Each number is 500 + 50 x the weight over its row's rms, rounded and kept within 0 to 999. Layers, rows and columns count from 0. Numbers have three digits each. The size before them is the row's rms in percent of the matrix's.

# layer 2 MLP down (transposed), 384x96, rms 0.0897, rows 236-308, columns 0-95
090:572568518539583471430421623417544495488568554476547475559490435455526504444445557577401452523550466523571561480467576495523512476569501426442558547596588522504464468475470479539481526511481500528469530535454483523477447465597539436497513560457446492498522546446539468548506367568527483455
097:512546541502504504471404454504521553490459445437527626488505464584490581524488555497470521516532495422566419590542499495525587567493476564442457450536483522470524504490570436492474486593450431444544480540548433545430523460424487467503445441460585517380449567575434485586471445497520521551
106:455507479482521568497506605532636465551529448481513524553556530496533536502446522539551518472570447547545502552429560459460488474570430493548449501580493511527434487435546609588509396525532542470507386512540547509494470533484567625465489476445521455444503504508473469587439524404557465554
094:431593533504430611540558468504512514485539526595560489501482482597502494483389323514580478443531500557478488605459480563597467488484518527590445485423409526440502394483471499491522480531450484542562552501479528503577474475475430515498460508512497444498521592513494480506487525491446511525
104:478458537533498488486492444492439481515519551494575436463456599381489544558504513452451576470489487383535483486557499486560461586449480512432490550420508476431547426506572552480550549521497604448445546446546423486556535508476449571545501525612420456501569439458467427481489522567531429532
098:435562520550489491525416526472479560571474406514459561516561488524530503491480519446469498486498448423544510545523462479596466434455477556515409592472485457503529404493464506604498535539551543489515505444633547637540466517525494504554503429463455521541556439655490486452527527481555504450
100:495508464505574567537585524531510339474547466544429500602437567492514501513516595493530519523477440490463509527581495575430413471556484473475525508506523496526560404591449486564538474546429558546453507532434514426528413534510461478459467476512523578487562496547427445521538438495513385474
105:430502452500517485520529457556612462531466479545403477363541554487565437492506464469468548542437560449487504498523485501478485465394560525490496572473493569464576465507544472468470554528411550479583508485493516537618518452512345579482497491467450444509499534472540491586416488571468554464
089:523532574502456419520516511535476577478529501503679609505522404515566477471523448590518461483525443506542444512405502487473452499518499495516580534660479527528546498504471570520565445445548439458536489499480485513447506543454439550489501579451516484552509548442559570553442443449491436463
109:422477536469556451469482526420439478493518457568532442420475543475481506394472523588540516525456553559496539448516524540509526399529473397422476437520521407459487505529475584493532516438583431555500483547380539489587522559554518490518516560465419407594460468497548476475528519469455422537
115:470497535527491524458529533479567401513523606538411501524505558625488530448439575494472470497439499515444459514463519437505365474477524510537589552511486511524488518548525492542493499552491559485401483557594491481541456416582623483496529445512481396448465523530528431486478570396468489564
116:456468468491495544509521516483460542419528468516449481375387491585480515487557479498530386496491500371413518475429601472564502497489455490508524485473427417521525480527468535453500432536465459527383658502532509516483435475506501523483520495556579454393490506536558460491481500406472522493
112:519565560465477466426593498573435461495500539608486516464504569551491469515489527491537562539489524531572446504469397478412525511513427449450512525361484524531502405431470501508514563482448570460531539521398420442519611559515547462545579573493478479493458515494484536466536592564530472444
104:550384582503593462551574556523510504514496535511539403388504533488575515536513571488523469569572498479521503503491543526579406502438439523615512486516514497527455537471431506542454481550512511560517486517442457416555454500587504487470552474462460489594514469484460514433562439565636441497
103:491465542488513658463546490478473563512481469521526565494445542527461580487552587547543482472464531635531521593481524501539557501455437489452518564463585598591483494504507505501552498428569540475566517452549485475526493478513464432522570480464595485580364470539505521498516599457479480458
114:474561504444530666488460400495473474471463495488477424557580504485419533482468544464558555396494517448485509486482460441577480478490487524489509521470550482453543485440547583625480452481537546520428636552497542470522524548495515534463515449432577502487547550478466535419532508493585406458
097:552420529455562551474495465419518495589420460616570556495581455474477507524516509512575406488552470564535534566511517519576428545562584557558449453432483534468504495534516437528487396504502412458538545515533594518504439502524479532480471529506514467543523572602437522449530508456522596571
093:511618554459499474515516619535616431551514536507591484490500431558494514487492448485461471517428495552549525443590484433491465415462604566560501590505463436469553565462440389580469529482454531536509447501489403506565556537474453522542461526458492566495496561482459462542491505533547470564
102:538484486514541565488507470621507624476477513437550479406486560498526478459550469455530475469559464395552527473541473469566507484468575423504544499580521513445484594513484562520638492527472566457538549499512561419481565420394444444577556514468465465452527489526526523475565496579509561525
096:527469465469557575484542510586482464505476498576450475524504492596465526505503474540540460511502499499455547450461424490480511572426491509493632416519453548546504474463456555461516511472553542596430524425502396558490474520583515435551541474530416505454556555531412421402550505456410387505
098:510504580508492482421439417550549508502417504561515492574531473551547563432462513427476512546533490476528553542521544508578507467517488594455550525429544509350478473606367432467534436563472515483514479562513490598526493564516478495510457564389508473468518504543406475504450529561524492554
096:474477544543490566462444436528498504563586556522548481489499481470505542544497550552542458513501414543498579447491458526414611466460606533550510483446529508566519424535556561493450533536549562524412465475472428500412478542453449490445547543427569431479452575449410410485516550434563437459
107:483586579545573526511457500505450526468549518439547522484417630564610500541517531545483485500503454434538568568513582446481518513493545474406571428458532546446506456495441472542562482590534474593406536448486490580481477471510518500451486533519470432536481522546445455545543440537434579407
095:559422421594511507480460519525464495511512495539559475558563446545528537510553437434521449519443560579476575533530458459443459487440446480566579500474482476456580535466486483538613552495491458552510546572428517455424396476425517538510544528589551505446529424599548565483497575485425546459
085:435552477432560502480528461510461588594502564373511439486583479490511515579551456558480471470525605507581514446461475502423531477495487509509439506501424487501409396490515484464464481386506506461588493555530435453539526586602596469444456450536523531486495480459455480513513461435560530555
094:549499545443460573478538528530354561561506381507497421526526441557529537498551517463418599474512471539577551566493528492568585453530543478520458510525524529490505427485480441521548420522488498476554474560450619495543524462437494421449546558480509611465484494561508431478415497516574517490
087:499504573495540530397467551527486473499556524578531530507504441494529521507499517539542459490420456427504491569569499510473504520549473396507582486566532544428430544412409495454449459509459509559414403609488583433508533506453494460551394458489547515518548519469519472462596506579386445504
105:500509417572429469603449495416475518516475551525561524513533426486522437584485471520528506505568471477560491421483557473452497513508481533451468482622501560498503469553465535515605547476470396580480552464542531534386493582510421462467456427473486531447455517538477484458417557403452597511
108:407513490478468564562549507526536475527475535494565476473483438448571484449512534454455459527497517472477551466491561520492563511576528410498516528437554475513511576451496432465442404498541425518434564512498468560602483486498577453531399500378536447481452419572516448470492389595526472600
102:488477537493443458465562430463526450421450542463468511456586451574512467408504493467458494530500419610537485474528587482452381371531542456463487506566458480561453463592535431500526460465411505495545537475490549582462530443475506502462471471461474514499423570493603526423461580557500491460
099:515546603536566486494508515558440429420368591525567448537473569508573415476529439463575578468465526448470573412485507453493533488477516419553450561436490493477455531517474550501499492526520466485465457406497609487466480504491510465449466486482494543516503495557579484576448530597498572396
101:439487520369458507563460477559473507521494526543522542418453436477508467475511451631458455495392492565419604500520524422482420475516562436504487496498511484551482458424485448497514472455491425514475533507526544545469433567513516553517479551452432485454552411532490510408549386451531420422
101:517572397487599499536419539460524507462544455463406556560459516406617460569512425471498444549472540477477489457519508479485478474481460555471493421538520418557534503596557565541533491449487529432411512493415472501451510496471465486548461564444490438507496532537622479518374527505560462523
109:498542479539470563433566520581576424499438518527482522486538556463478521506530524444548481488532494456401518549543564477490480523445493451574499560466467476533374512482537508498492578594504499558449539536429461419459379513485535572540443502392545466508553593530426459431570535478474469391
116:507512492608458495462520596446538456498525444512397535506508496481521522437467515405569473513523519447403476468552425445427550527524463535453453605590523524572579508456529474596466508478457486511491540545511465507571565442624544458577517441453498533563501450500533578434451512512473537594
091:540392479362501505524555519530488489547479506537503390444486509454451502514489508495521535499622449576560529480538423544429583472514507525511476462607480448528470413501597537564543483527513537540551507556436564510552603488411506436501546590522504490481455512460536472496555553608538499450
110:564376465428465558492554521448522573466499425550524567496528535536532594488450477473507498556519456443465432531428455510426369509532516536448496530484516436524507501535492467544400534551499464431482443485455411492540438477438476513541481519513516423528629537476465580463546572438464588443
104:528452447549438469497402507413536469411429492474473482529534466520562469488517539539499439452502480490508474504545563460422455651505445568494524585520543508500457471552509534494495513501542443415478509473447551402615566488528479416558453457489381541402494422485433523473437485551469554490
101:469400467444408514532556489538462431522482524459586548394429534560502455477502436584443525573466501508438578538488435452447527474486404456484517555463582491591478507510407580488531523486483469441539540494602428471505497550444474542561466471504495482494533540488510595498408518506463621514
092:526625551497470499491440581440462498533534458474448494591476524490612511554457498459515541488561459542477534504497430502508466521736549546512464485527530542576443517516518420459519465551520522491543535500480431544527487510457485646565463566474483517470543452527508531516452484530426480517
103:461389563444514461484501536483403440494396454497465532531518466481484442576463590525422519407469523517490512479491568515580445394537507492512460512467534498531483509572479503500481591560500444461525632536449430533529501420535533500531408420477503498553542504448371574498547466542521497438
100:488552454445514480406380498495525506530541503415475510467515536473444507355474424452500499535503499493514535412521464572444579425572466587473527516479469460435570488549514532469450490479517569509548522515450408544425496495477478545470521477461633511538525458470601504632479481470465435458
093:557514460521523542537465480485475418429571513466557485446515529609463592480447527605497616546533388498540510528541520521452438427481449479466451524460565493452387492505548539429440570521556489517520425503469571528457527535594401512548534541492484558521470497421388553523485504483474516543
099:413579387434555520579512493423586451461438472412514497393448531469509468526560524508542401527490450411428477487562474467515461525472475483534582487506521457534546495554458492475455568571497472514429473450579554530488445466501498434420514534543482447531529427579528444407505495532426474437
099:499462530431465535563484515472532498462591459470491575534552475438597499503497480443399583521428480528409551584478435495534550484548604406521484555471495459455580493523512493512554503464426501611527582497445448490525499529482412448417548503482571547532545603472429452505522498412528542513
106:471597613545515455568412457512456391512529446405528515482542536556507498502478448487528435450501594462416506530516581498584557465497462488461597493533551436522470445571516428559531543505491563492499482494540525686460469492466492511497513565541432543491553542558539477505467547531499488450
101:464491501480474539458542587502421480499477543441529549529542504589476530487508565458431527435564578635511453513416482615568439477488477504613490557500595447519459552536516462500508540543515511480426447535415416555514476503523498519512478661488463408506496504513609499478532513492483525500
110:494429531510439577487410440538428551504427564484451452490463421591546507523497581513429479492549433601391427471510524507491472511525505479520533445498560491532452563495425530500565440463597572573483598456530447507423428501482486464514512490448589478590438491438499479509422495525526434520
090:505432552455452504510598463579605425511458519486539484391472524517534405509506415434506413554414492482527426509528525495458487473448468510453588495525501456427439489516477508505520653475470529506486415619556454506433487490572604475493528565480511509491515515504514423467501555586513487517
106:531548428526422474500593524483569552432475528487575535592474529564492557464500465537525488609440505491520436498540470599425483478520612557530458521554474482400542559550555594548490538542486532513524482579525438523495499546530522415484599629427503483443475513499512465475471565446559479487
094:523494454501498483567499438492502512565465436562396451499520453400471493432576597514483524508502490507522487519463527489458521344504486515534547439525453501462501545483452521490430513498482487505681460546488510415456458560462507480475522445440500489481486540542408446435619554492602582478
092:526472394506571547460485502416597470546372543404523508421526479537530519553515547503433491515417490469450499535556563472487572383572556444499405466394486414435599466471521509538466464418506424511481530508497535450514531494550497439464571494524440458497430460515493502545477467483542467505
086:568546460505573447495500469449465512405386475493511525476493536504449496478489447512535567550344505481487423556440446479494506458480532476539499481468448469529542446645555542498565424420473578490480466413532441462541409557494443411462485484437512517481503573523477541460567533481430442444
094:571440432433436465519438466374593550512486536631590445510501460467529479519413424515576526506420530486499473523445504509580583541395445392503459532513473550537499540527473575502507449511537544493494498506462532483452592515489518582469513511500464530566472564459518477432470473431486577542
101:563603475508576415459456608581530411521549459526528614460449464501429555530473473528484441572456495464576509473627552537418387542587481437489539404466403494524551458483538485499466463465455522462489457464464490484507518478541537508497426513485572486519505471505569552448535449491504538515
106:491612568448512442481447480468507500625585447457518486539513438512529492494456445498436443481525481449467538567568542483569541412533533470479504472549503500441531384528504449518489605421405514547477524550582458434496528556545471457425514396510494528481488494519494449512452477633466583473
111:567553525466556520521515485617459511551461446604450433519424603533529451509502539465478520407545434479530552534399556417518468494452462516534546489408434542511535514448468496513542447444545555461466440423515540496442498490506583515634599523575504547552549528492461427553505504539480479524
088:513491562454542507482469560464444537439537518484525483505424461467460481436434515475567475526598502490424499584452544471506544564428402543396502490584574543500428548475489547419574483499536407485530499485432510570453468571546528464558433483508459490472496591390511481503533424586423487572
087:485494526466519614540476473542589604539504564505527563455571520475530444505567458489495565495556591460470557502435579498497458587556577545551628472467477440466523470479598474418517502473498485531470537505441516460508500582484492554439559553568429496493418579528558484471468465509576576447
093:564554489502552517432553566497581534495513600573510494456405480486595513446464570566480487480547479453509519530408584525540474511431523438486498546429495574526506516525513569552379510482454517494505453500457446458429483378520481471434473406444507506471364533536555507486451564510423513473
112:584503515498585505508613468600545476517516533530558514524429498456540508511503514471568518519482428561554531485442401484503517518476618533489567414500521545509445412523528554419394480475509468446465483396521377541441532479537427456467512621502503518556418527552523505489529502567485531459
101:507553453589540428521476509477512479459416464497485593527576450484536597543460467532573472485514493481585518527539506521489492470501458575499531504564548518516482539448609416461537468616441422466558472414441485540499448532443447583553523490520466567459464408540519471581640472465501468453
095:458446565454544519485540461434521523517432546545494422470477547472368482508558451413480472500479543545550585551573463352442505545499486519507490582521558495539502494595557452565537474527475427510543479551514516545472514478459509512436533503512470467512586450521561466433549507536627436615
105:579436540435519425507509499547522418576503482580580485542507531407400528468517410512508585473470576507479511487561464527489592581436546466518513498524484480497487432470446472549548378534449540502522368509519446442529450491465462590490545458550575536524603483523483462497524452439501438466
100:508454550528579555483534522387516536554551571561551533527469516512522440523456417450497585489447484575435581542477465466458516587403512405442557555442485468470463573539418552512418513497454452430545446486452540529407554525503550608552512506542451483496554491500598555514507548500548496513
101:466543509562465438531556552488541423521477560486504512477494555530504394494508426446567496584481581458469489483523545411571504411464469472609588545469477538484538521503357517485478517498535512492559466526533514564542517584426436433525547487521476538591422551487515425473456461550493372484
100:505413431420487467480554452494490481442498476520441382408501502571412427524428410527533504504500539527460525529534430508459524461443512498532463435505418420445558412428487509587493648472527446544547442589499432494470448452559480519482438498523460507530504501495485515488433482477531593432
099:549511519498466505446426520402625534551475511597551465499473496407528511514503519438482459484451538512468526518473484478593487499447397502486452537476471468573407492488479423550457469381559592504448553540448483552510618458456476532477461440569541548575534550406609497490476491532509496529
080:560441481510502431445533492462447515463573567547512480433512496464581481463581454437562541486483443480582498490483538487467562506532483472511515435418563402438552520447429554338522487455510432439550503501580376547558590526394514470513514494496504567531468479496543557523444488505427497505
107:567438501523420526504538546491545517507530494611538557537485495548378538415465448551504439516434459527483458420455534517481360474502455505565450460567551500524378492530431476490481417443549518494512364432450521498512470485538508555434436415532460540421540471488493491558440510538470498502
099:493487384446461485509535597508465532387457514463411456485469485544560589482527505506545546507525444463517456390564462479536455449568439502444465536509556499498565510461478479546399495557486445446488461479601545475521488422395493531610528507534601526486471370487438535497523481535535507502
101:505455482477396517456451460616515490575525435468549461436568470508464567546509586441484493467491508518424493643485439523433602400511524451386510600484478479463516495521503535461504500495519514555514554523506479499568504361446487443435482534463477464493581517448498415534471500471491482425
099:450582454393568453541612486458471436517503564462567508463494579462543532521584389555575451460561520521501531485394601494493538435489444504548520451516568395602491470488462479540485524470455447534556482497541468500501476446463444432581525597568467465464555533464491455509475504523538482495
# layer 2 MLP up, 384x96, rms 0.0942, rows 237-308, columns 0-95
097:503450549468501486507527501569488505483500511492432394535407465496539568464563532450504517569427493543459586483412387478492559508516498505445482464483510432451509573394495505438454470417545445448503527449434538399523606512532484369439437526478512434449504513487484503596505490495534575420
109:526476340482483431517572537468526566490499550508581529510465420539594469435488541571509442490526500528457505526408457499434431491536540449499527507513513463463529511472467449463580456411596556477554443459525441553549426469550532504581541600506459552473484450528480428537469511481427622504
097:532389466493491410462501508489420489510497447447546466545453535464466482527466554509406557554438558610479478472472420504493506501522509466354542547477517525581436534501550469460535491438483472437498483472490372501507534473479504482498408485500468568549526362408399522536550526479580470506
098:451443381438531552482463481497456529505520481555566437464581545482495511441488497441425416486465593518455548512549541456530479477468522487507406580475472465530465396514486487469520519464496566511535484515443468489461584547497592495440427433521448406480367597554514488519480499454403435561
102:555402409479460459464520478526566459556407515487514562493487508566531459491489435539467504624411543480424334396528465465476438492499506552557521492478442537577475511444430613543515453485456439520463448494450480504456449541524514545537459472579458518505549539536568499471458488545508559548
104:432432524556531475516490446542487570554466509530528517602612406580518522517550523511531520455504520435479597477431511469491542461482593459393509453451510483395537515459532549483427462532553492493420555499486489487450571564485593551493508516480510516521480503443472518460438374527470414617
101:499511468492436538501548500502564426581616509511426591451452529566563569474519540491500506529431430543611409476506496530520436444483502370625481516442552517487508510546536464459516496556483548452485492506405486465405554471508538495534559503492456422412516420571494451443567505530491529488
095:511532515484599596584558589440530425546574521457403464584543484491525555486497493455442472461472485484525638556530513408519510483527463452458529402448504427531513488409495497531527551500530555529598461450535456389486474501554534487563458451436541396459486473546527496468505486522442469464
112:493485558499629485492433503567546562528505504436492443524504454525503490532542531549433510467546444373620436464547484441449400526612483499440556505551469490477539528573507507540511441506430512469472563561527483474546369496494472479468465492503550479516501498438569514591492492390541415558
122:513460524384568613458544485443462548569513489523556517479490523534539550450425498464476377530477490468519438590486527476575465595512549427513511479456524530544408585395554492612571478502435516443490492498489525575446493470488472480504473505527439413510522539518461453385440443516478467531
104:366378560476471425517537478478467514456575461550483455482492483579502420519455598623557544440476437489482417386518493546423562493560540537449441506526565547571531492464492542502468472500493428508482472522559468479581524508514550561512578452427555528534467495484435474525488404465482497493
104:522519464445513469496537471521416474511565523498522461536456533428523498569482377401455511582493502447520459512513518573523450473457479491556450499394479434519423493458564495490469528413400531471483533533379501605548498555498576512550468510517436393581560530460489550378504470496448478449
119:468455410433534494536466498548409518528603507605475558478514521477497527444439503530437569628546482577559497445459417472523450510443468604509526523552517388468536445528533468540536512486534559463457504635506488548522455523613529494515494526541515484482544575510458525506506510406415549497
106:432588374560526474489563513521448496465553593519448522485525522497541446594546504440481485487526523536464585455520490492426456500494559629495493530465555511489466545489504527434491503520452458498455466629471568505448424590546589539519412593450538477470548459492505388540451465515469532551
112:407490522511505462457438557529453447445540457461496502486459486470473518449474479478375495424480546573472527490564527599540478534558500398532460522428485488527536624556543459508466534511506524498624486412579480566528464428561505462423448597505560456511515406484437446501478401488471504456
111:522410520506451601509500469494493508523445415434505449575527579559515449493489402476434496454527571518488453477430464519469569477557466612513503574499476576513577513449432604572554454465489552467483584473431520522513481563455424482475434528525404468459519552598514490507535479485544603532
092:449446475542485433514529526609516417587501446580495493414470574427511554407538631486510560487523480495492476529471445469535516540502488510477476470516581554578505409537539593523505642534531532434493493466546525485402503488606521511459526475541479436479553411519423511507498510576523513474
091:493489547490545489624528517590487507471479465466412592534488424526465502551518461477557431564479413552498428450443514526538530479454509461482487446501524539499465545490488456382494498455534496562485516469486638533497484600556543485524548560576438467436465443426516447519570353480551484539
088:453454420536558503487439620465553456498507493432459427602578479537537474430502457490443556566498506486440480415501445627455581557549532547479516469470538435386538489544592532441476561485465448556545482460499512563544483489550507499548417523498550526458503420431526528508480433548481575505
098:461539596416591592486512457558533520541624461512491472455478524508455485577474443484499410581474404515480500431551493476437480553568544534464464498520565554453585419453552549486523515426561513472483480433476607517521470483523443589472533511496503461459583445481485490429519591428502442530
101:514473450489492510541558475515491493503578583474456457602514492514411540515469635411448481385483551452456455503433593474524526491497522473506544545462512494449475529440392525512539523531539498508455580388503475564489413467595553486534425531466445485500469435432571478480499391519458553542
103:477507444531470443603497555519501441452554524525541546500542501524370574501550453508466413537480492424481505384516509604372483468481521488451613553490409512444464612465495490408486570473565563526422458463493495497543435509535515441533496488502501533444493545535533548469553517473483586534
104:504502463456468557548528429557541499582559422484508491542666506511462413556572428451433410479481463585472531529487346529463510426522515564566444567431521494506491478433574556556497502472472500450547451462512522522503479473558522539514475529476574529556571546479472465417542444501516458475
070:505404493555392420491491497592533514506380510444461409517518442565510463429485587473425503478448485452477595429514470507421532496579518518452517539489489553554429535498522539463429508510400518474512517439436504572594508488472519468518555484565533538418456485532491599581475464461436498449
095:514467457596604483511484448432506461515516520430521506433521501504508472551485477431520492550433497466522498454520522406473500507497402538575549453601550497551505583495383499494550596422493482452511473503545437475500448556609570550598495460556483548406454535414434482469482481510487397468
083:470486461501552491549581487494498535442458495417489537578497541531613450540524474440383535497458570538585507403466494596476453527421481611546479544430529474507508481418535525565485482561468564492531574471450379524423542466521531528504514572477516507480432469500473445450462426477599465529
108:443444402556603470466485587412524489482519509580521464539488430512424474542555494573499517462488520582396502451551467447511490531500459438431426541504498476532453505465490554569527460489579432533437475514430550421435475495504480445482553497535478394464527420450497467437423384424478506480
106:426437494411483514499496495522539462555476524508494433497465520406510476450514571401404491470468519520578540490476466472451563571541543522485519482540555470457371432556577495529467366516532432511461587484500417521533570537426504528529520590478452515489448400442548502441450419512469446538
107:475401479505481490487458511549404531526409514637474520503583415526440494478526602466490510478490461520553460578379442539503515426549508458536576529516412443422495522518570536512455434510531492527416471427583511572538491561566496428440524499469500514507522419532482481528556527405471534524
102:502443452435491519486535469531534531484522529516454524515545460616492489455530506448473457447459530494545457500535436529528415519554529623484477464549592478479527405540538510475466385400444497539542502528542410565573463428558435511492478540511565453475524516424475531462505428424418440633
095:521464491517508575559464482599521447500432550567530516489534498482527465573573554537560507508488444586512437496552490479470537512516501467543552421481471583662480462461496479572451442460480493474553531435444537477495505455590484434538456428567525422574574458421469472570462558516429477395
102:426493477517562564477491552547390547504524409400470555482600540475475522493534458489435575461557491527528483463487536452495499528436517475491524454548582483630470558462411522515606542474602436554546519520523485451396502586506441519477469391524532528492467506447490481535585497540576502517
097:521548434498461560435494506560414592499505509435503549506528461492500402546477621531475463580495379482531436470525527499471414487451491422501500446487440472482497496476497541555490501515598487521399508520463474485461399564567569475399397554447497466555538525501568440531435537507541575549
114:510448485515490549484468576523551529511560523457503477429403519564489446608509534585497500524517424506533491436530525409491464592441519515507478524622541563469434601470543555482475492481523403468493506370547499485435476528478629554525479494490514540424491402494519511590477483490419450462
096:477457511518504589470408428607479432477514532480470580563503478495488524397463571578520522505473568484475523529493532463524493470463458548467479512491464491370537533514488541514513448516518448518560494561587471510480459506550382417495450547632437371498433446568423490488454483484479523426
110:534391468537472494570412617549451554449408467598525442435471518552452535502364510510490564525508487487525450439412478494520563555398555508475429462427513464476455518525562530515563548439513489495436533425427485488489441565511573535431535522522542455473461535489487522437493471450536553544
108:484538630522529517487585480610465492510472468472502502488555559481464501485590523416431460473445471467436570427442501541464483452490521510460478470431530479458494529586416568456512477484451609502575608545492401574474452411565502500488469514575524493489541601511494416557488447451536503465
096:510504616587533511462470586518442479582548471555405444493551504499562524487487520481519469509550514534595547557469459478446535503561602541505435452520429508471497497512496454501426526465568510437527384439529467582480466663497557423437501532509575505477532436507458462545469458514497415523
104:496425450430529448552487451534482508528480487522546549435524556502416454509488545564473492522477494471510391456488501404476555503397446457435556454470449473487431489515398456519501546435479437452428475566469460376362522514600460468447568458540566511489437516441500403504537516489520524464
103:552465418447605494485513510528462429576474454478532498403533525449597519485539474558448482526548435474630457511584489502505502536539496533512610475454378568454493436464474450541496543542475571455438505425512546488428455426493586497529516464551501500554460455490453579556575431488515527449
101:489544439470435388562473528456444502556566456494514512451543539556507441513560458486592477514525464494411508502511514556502531518463381519529457494458514501483579515415452537595501554373442440484535484439523442409512615485573480578548478496491487540481481512389452519426503524436531560553
098:493504457519505503605448565472471493480544448471545452491534479472480534512568489563383526527539569496512451570544611517508494471496523422411478470516508583504455484459646537499523532473556451574473529551567569490496444487555498330523508444515490463571398488524479548555417461516543520526
102:464493576482480444490478471472476499468648403522528514545619519473460500444469585487452506523503505506524518500482516456517523475475536543482537460464546545568456561425533506506524557501499454498577535484394375588559530517511504480557484476465394560442431481377426582507540412534537555530
112:481540470384487475574497525566442574513511368480517517438521497521487411495489397544458512542560535476516465533506496559507440465508438541479523478475509491539458471531521504506428461483413486449621372475457543510464531491426417598487525505530438420457493434532529607562481450444549565529
106:544437480480532497388484519548473498549575507515508486536514437511518534449497448534502512490531543539490549581478403488548560441501543428482470458537404547475507470522666501601481458461451553486530443550362494433529499524520616477505505472491486410437623484533559490500527532428490461538
098:450529477662455408510509462525431535413506454532469479502471459542491478497555566543474535513410505461485539510552516521496568410465599492561514431439521438473583471484583489528452558519527422506495445496591489459590495502579553480397440497435548502507527480548524448525444430554411528495
115:483457456399591519470469568433490461534465513486475561446550460564434495442514542546505418536426499567465472470468435465482480550454442487400547541526613522558508584459472472492570476441503544402481557449459472469411474451571506442516516484603380521502527490440534460559538526434547509458
094:496477465559534538511522507492498565477533536563391579523487587414466536495521513522479520438458467397446444447563505548575579501654523436440398470423498481540496545491511500497359441467531469508480527476479526471542466417493496553480455491481527491489559436456561575599450529464467541460
105:516545446519545550473505585491492508470541481543481481380535477479517446445474443558497508430508526474506505497449547419440515409414474455511511539575519413503511429491511626544548505421477432476501471508455528432400531473526422525448476328550420512481571536486561460491494439417532502503
090:501485399553478449550575464478526440401533465432500562487529489479538594568510549536526478516516484545558532445597448438510510473509565451400447532576525520487440544522571490496531473456499518469471574425494519424583468466523595511548561525525548619519563416500493433470496371477539515497
091:536511406390545483610505498531520482620480510470502423572401465492520619459541536404504472539483557450438545498521502515522584523500531426558513566460428626544552508423548505440569471525495526464478537547556497496567461530551511522446473469477502447548553474464532423479508425472473545537
093:552484550443451546491445519427554570499525471542547420411565540573563572478482580510479442517533437486495464434556627451414520541541480467579478552461505443566544516393415477531550534463536477484528421514469509497538585554585473413525463531492498508385442487543476507450473455505498524540
095:476539503483567480452535469556436418591497422440475487553489471586491481498609397469529467484465496511520530539538443565611508503530518437499431446490504478509470466484472564535603522477487446576452524478452537408425532457523557480466485465494446443399566429407618424448523510462506493527
096:469448479432432521501370497463477553555456513436403523382527543523541566448488470519384486527509552494484529510499572478560408485463465475406580493480529513545511571569410481452528395476541560582481540542510446539535429451478537464534503516575445426509513549540491450433453523485530539451
107:478498520457528502553408470507524440545498487548448531499535399499532426580498583605526492477510491440474526461487482528438578498484598476484501496559530630513478535394487542490449566481512645545556479423571503580591534523432529457469491480436514562475556514469463550466443437525430451502
099:497554481474534498394577479564530458510498432533417470543513524439525610454546554498503503438474556590490521502399525451548557469493523540515451513484497538556514510478567576525524345366586472545503404395419557490480567505543515475535592485557524461521535478485526472479544472510498501509
091:541584526551590514470506532602503493552472518527494523501520536511530513497558540488542534465442539535619506456472455507547386486498463562523563587415450553465562511482480469622508506451519513474383578533489405507422461593492498555562497582493541494473448441562564513447534503450600534499
092:546586548526500538523540540510494491513500561470552557494509390544553568550450473506489559483415470454564478488512498453467545559562564554439500548583579525432470541466492470522504455468436509486459497492574531478510541412543537530457669553508453475407582496443474575527448455410497464598
095:496494481469464487475457523507479450537525433535520514518538509514443375551530460462579462498480527451465517473570515418406529436535612513522448411482518393450532423435491387416542538456472444467541619451503537492546581575532511458506458567524494477400596497440450493531519498508439477483
111:495510521597411415558409533496505530496535517562437605543512472595474578444514505546476451542462522452446557543588482529586461527540411496453493596478439468536491516466489508530525507538463513507408558483433516585413442582487526540506514499476497384447616525490478528491449488428472519460
104:495473376541457467514502546525539452585489479535401526449413497466502483453467437434543401498481510460445488472433534425470548528547494478497519515519533484494527409454506593428580505495535500428487592426542491543520475557534402547525535478568478465453577585503520550450388529497397517430
098:408462442494453426474450579563446571451537545456583529519491377500456564487593539539474476537508382466496569414547485520473456544390490514479465503462481532479553437490563466405432534480481486558575556446508449513496496424521525370492523500484474461459465520488413518498426552494519462497
102:478539468468561579448513478568526453534558498464536618464505509480470489560437570534498522539549525579416455499470531536442477562476459514574456503601416543569502545525466450550451548442502486443413565534498637484538517456570610413475478515444503450506475443451529476431524576482450516446
095:390501471540494549500502487550508535517513521570460478535485483555406466501505546488448471504501468590558441456464524556483477459467481551458475438387431424394465430569480506453494467406519444542597407500407531474577548396558537524470515492419449429536534436529507451523445477492476458414
106:525409493578427519491417557489529437461525560560462538500557502462496452436505580557500517529541487524522499521421586476377429454502487543537475552484615523442515518506419586489552405483569497446558517525446500519442466575521509415429485495565430490506581518471515454479367491522469545502
099:557453494516625471465581504498411474529586475492468548515433509420544527576552534452485567567484418448485470467551502440501438514499513400461527551459479477479572524521536527490572472444521471442477391394441528528419539537459534551435527509555470529474505439556554406506520436458469411563
106:514600536452479434559564510592446556458554510458478495486480425471573479466517506495483565523433438497497518499499463505496491469504587431421606462416531546504509475583438608517487482514427500484417490568541471576382410519481419462521587509462497544572542575482479530465465445418531531496
087:478471472532530495548448470547474464501531467483520470527538509456399483493522431595445475426538494435472530475448501539550455486372410481525437515495493559514428547536516483608508527531578556487527502524464632534471397500547523536494392442513436458476616527427552459482506429486540491610
105:458506529500442483453410566493402563537546489488506556490545564591542581543492461418361473478533503505485501460522515485541508595500389479461534508561488567562485530426548577472481443539525568485465575491479581468525501553455468456460456511539607478441503469482530455564387552422471516544
093:435542573459521538517518481513532469629622542547519488495451463527489469455412553451494491562481532446579474556440381513470448501476554484565560483554528594562479506578506552527530486440441488527520527538427543450448523567567556467401519456532463507441451487442462584443574582503476520532
097:438480589573575467522504482475425494588598469514470614491508536605500458471520500478423491507465574371455535430474529435488425466527535454477509531519514554463463523512530455530428507486527429353481539571543440442468520570533516542483522408493574486477489554457553480569543532526444473479
097:435464513493358540534384475586499555492398493454486510456567451550517519446416551579442545461508444613486499492529483533544541503482533506503495504512423505416496520521443479506490540433435534494521594510526452498523479404516451430544571488431615481561440538415577488500499469542467539492